{"hidden_size": 128, "head_dim": 64, "vocab_size": 7371, "hidden_act": "tanh_gelu", "init_std_qkv": 0.039, "schedule": "wsd"}
Each number is 500 + 40 x the weight over its row's rms, rounded and kept within 0 to 999. Layers, rows and columns count from 0. Numbers have three digits each. The size before them is the row's rms in percent of the matrix's.

# layer 4 attention value, 128x128, rms 0.0408, rows 101-111, columns 0-127
114:510528488474550421515555515542502525461495450524497431508502543491507492466445489551488466590439464493400565532576469482512499573540545536493494521453493513418528490465463449604514536448445525476414570488518534571502449491496448561491499435462503450470531523534419535479509478435485460515449508458540488464524462529488452534519484547462513498499559477552457544501500500528543477524521
122:443544484559509475495537457514546577516580519472450504547495578449462491434457538532482523512439450574413552518533495429547566553528457528498488587488477482367495495518531523499493491490513436488549547490454539507504443508453482486476460413443488495549538513507573469544509501519474441516551496500532524515475515510488524528499494525528481417571450497497463500519468548524536487497539
101:464522550474422524519488463473481491454511450485479462498484598471547459533482588578535496499443488551449549437489532555481444464548531469489608477450467482523444546554548504544525524562493453539535467451477480439532606556527462498500461523449486510456498497465521520525553468531501462501482465469534498550556519460430460461498495488536465440492486488467494453549473468510422556502484
120:507462538500543455443510482456492464477402536498471516478520532491470488476520536467585525552530472569548531513466546508489527508543472525509521417521517518464482583440508475522463464549462606459520458561552532512475493539505452461519496451552555490553478523464510536508493502493465482522604515500466546451478540571474538483477372559530516486498486526468489469473527414437503434523529
125:531428447504553494418497576498550485458494489486495515487470434463497502450464532563505507557496549474444485483503514455533548466501410460518465490556510468530503467557546547441475502509475516516449579481557525483487514479600558492403493511546546531493523459456478520523449495433476536486533522629516453471460497485505555464426522442540425507512454508524535524497499482505436468515518
078:458499562427484511500568462473461568499455512569459522501430512469491529523540444485474519549555472528578459538477485554535525512504536497501494522434415468519538505430469459465505518486471553514478451505517545519461400421500437505547503535529504464460443488477494535486483534476461452501408514584514516539486498576558549569503457484543552489537525543527551558413515506476503511481491
109:408411435535537518468477532480529528468537493479420489493456459471486539433475519500486532461543519547524458468520559470526541496522385426540386589562554462542513434525564571465488489513483486543474546469503472512508442482560512494468539541538536558505460475532516445491454518524490493513521526575521490467503552470440555488462502488571500461475531528498495532539504504469457532499504
114:508500498461521511482543554461545500452505528459525549486537530581484528411482557517510492467564542502419491523532514457547594463477498453560440474475506542529507495483456503457521531462544589504504478591491468491512511503410501423499592489543493557539542454474482456475483541498500424540486421474460541480458476512610478513472469499502441467479506483555442485541503471510522533513441
101:487476530519543463465457537507587478529519556495513483583540579495459442478447434491546523402523555447425474518538418483490547498461550464459537488509473457454519494507542511531551517524549486504509449494503431479593507461537548493498504433517506479502473478495499520541512503525478543462514495572485579478442563448571540482498509456474554607560541508546488448515535520473524488502530
103:565524466465526471493465525507490414500511545504569495486506423516474507485509451523493536489412531440472532518400506505468482434444549567465425415526544486461582445554446554482550468483493561507491586488555470529522547542536524484531523505520567470472584489435498497466458447482494502536512432460516490455513523513523455458488486474564472549451507471497467519501466462560546473514528
099:512430551526586470523503549498571527484465564448487443509518455541438457447410518496518500422577499484456417491498485457555559483473473457511552477528554473451515526488505511446483598542484517498533511558475447453538487507534579493465472474593494496544460455519483495507514487540538508540570512535498472446467550478487519532490514478432488580495496518513443456509522464438491513431474
# layer 4 attention output (transposed), 128x128, rms 0.353, rows 101-111, columns 0-127
112:429497501540479546576475476525496430561489549503501521462526452502472506494590509459538499396552461548543448440449540493504508464446483472473486486487453503548460488571543527487515499467499509438559505503483427440511524471526537494500537601541562530524532456502582548463476577513478499506461505540477503477481493524568491469505457441539479495496439480452576504561491476507395548498472
134:554472476485483543507457566461504459465469472543570492489512440529490525591511554445538533493562528467548464462485535582465473476506565473439475416476521511635529528447425430476503575498465511509479517479526485483500500554553500525520485582564478524454487480565432541494497451468488491505466490524493514493529514501527519476574502461504478565473524433505524482465528430472420473478500
104:554540501388562466474572530515518468491489578553512482492538439492484474488493410451467485542503509415527429537543486474540569517507416424524348525507513527512549505462499461408484512440512523467464482522450505510501484516513496536520533536536491475517505453540459507497535486514532507468514523501504509490444460567550524539503508488519559581425486499529523504456539487454557510517499
121:471546467489479573493453443512536510500608457527523586500456435510523516568472499500424504465506580435553492493505470499518513426488537491488483581552559446531512474518498495534593510487530435512436495405419502473579521496474519493505550488482472512433521495501449485492490529448503535495478519474548472512505505447571450539511597405497445501512483481486472526526463526537511527485496
134:497478534550383471543512429486481502510560477479548533533491536468526447510500437449466514489504499539522510441482448518474427551488560554498554491461469506506535553414516510595498457499537447472483503499387476549487488543468489516549483504516422509493488547494587451487489466517568462511477490404477571530553482479499506508542497552439558506530564517476495480517467520532554545450473
083:487507434537499549498471534524488407457507486444501532487537467544535481501474542490518462468494510544396523542514501458458502462487513548487519526495525548453465462588592550524539489518503486578574544479522494501528528585473529443491502470495527523538563460510461496467501508436535585555564477456487501460517480431470445453489555521412409486513491454523422450546488471552504488530495
113:609539533481471476486488419481459464488539446528559488529543521525546525537497485462508509575502535521476601459466468495455433517529527617503584413470483515461525525462488472532488447520564464483503504530454563495554530489485503521534374461535455477509476540440541477517515477429555470503483455469433575532508488478536493509554539525465509522493513479475505467479496485520511440467477
116:497473470557524457506470455545476501529435501587472499482454481424516559601477496499499537480508463489611547545509499543483434540477498531464552509521503459480455485429532496517552440558451404439501490432472482472487516547543493590489456467466543501475479497474476488526493494451497596494545514534525431577533515494435552473600511471489502510514477513510485535441503518485541472487535
109:480555443535457498475507479463450560421438405556545514439463443485512545557538496480493491585481467512552591480465558596498508492547471503511463496512498547550529507473462542480460496509508497531503563542508515512422512567474469467495502577464473548527537511549532507435516507511498500546473440452492485516554422537424502500448480569534495399522454492494547500503464480497490499458469
106:434480474570505545526571477499571526496457482487448505535471599505496451530517520503500442492557467506560492438592485519598446561489479475532564527457472464530455554503514454532449559524482488483491466531445495473459465466458480565409449483460455510493451513510553570524476561494510487468536555517534490467534524479468446518526451564446538445524523541471545491493496553487453521449462
097:473548467493451505471440461428488520507476420556540549511438532420517571530546466484489534557458531485520595470453527544456468543559542562516470463501464508511539513404476492516533408515556439496458549461486542536511527511474400499535514558423525519453488543512492516465486464482494483477496445482492569580486473458531536428503516522528516436548465504502541526529488541523539498511489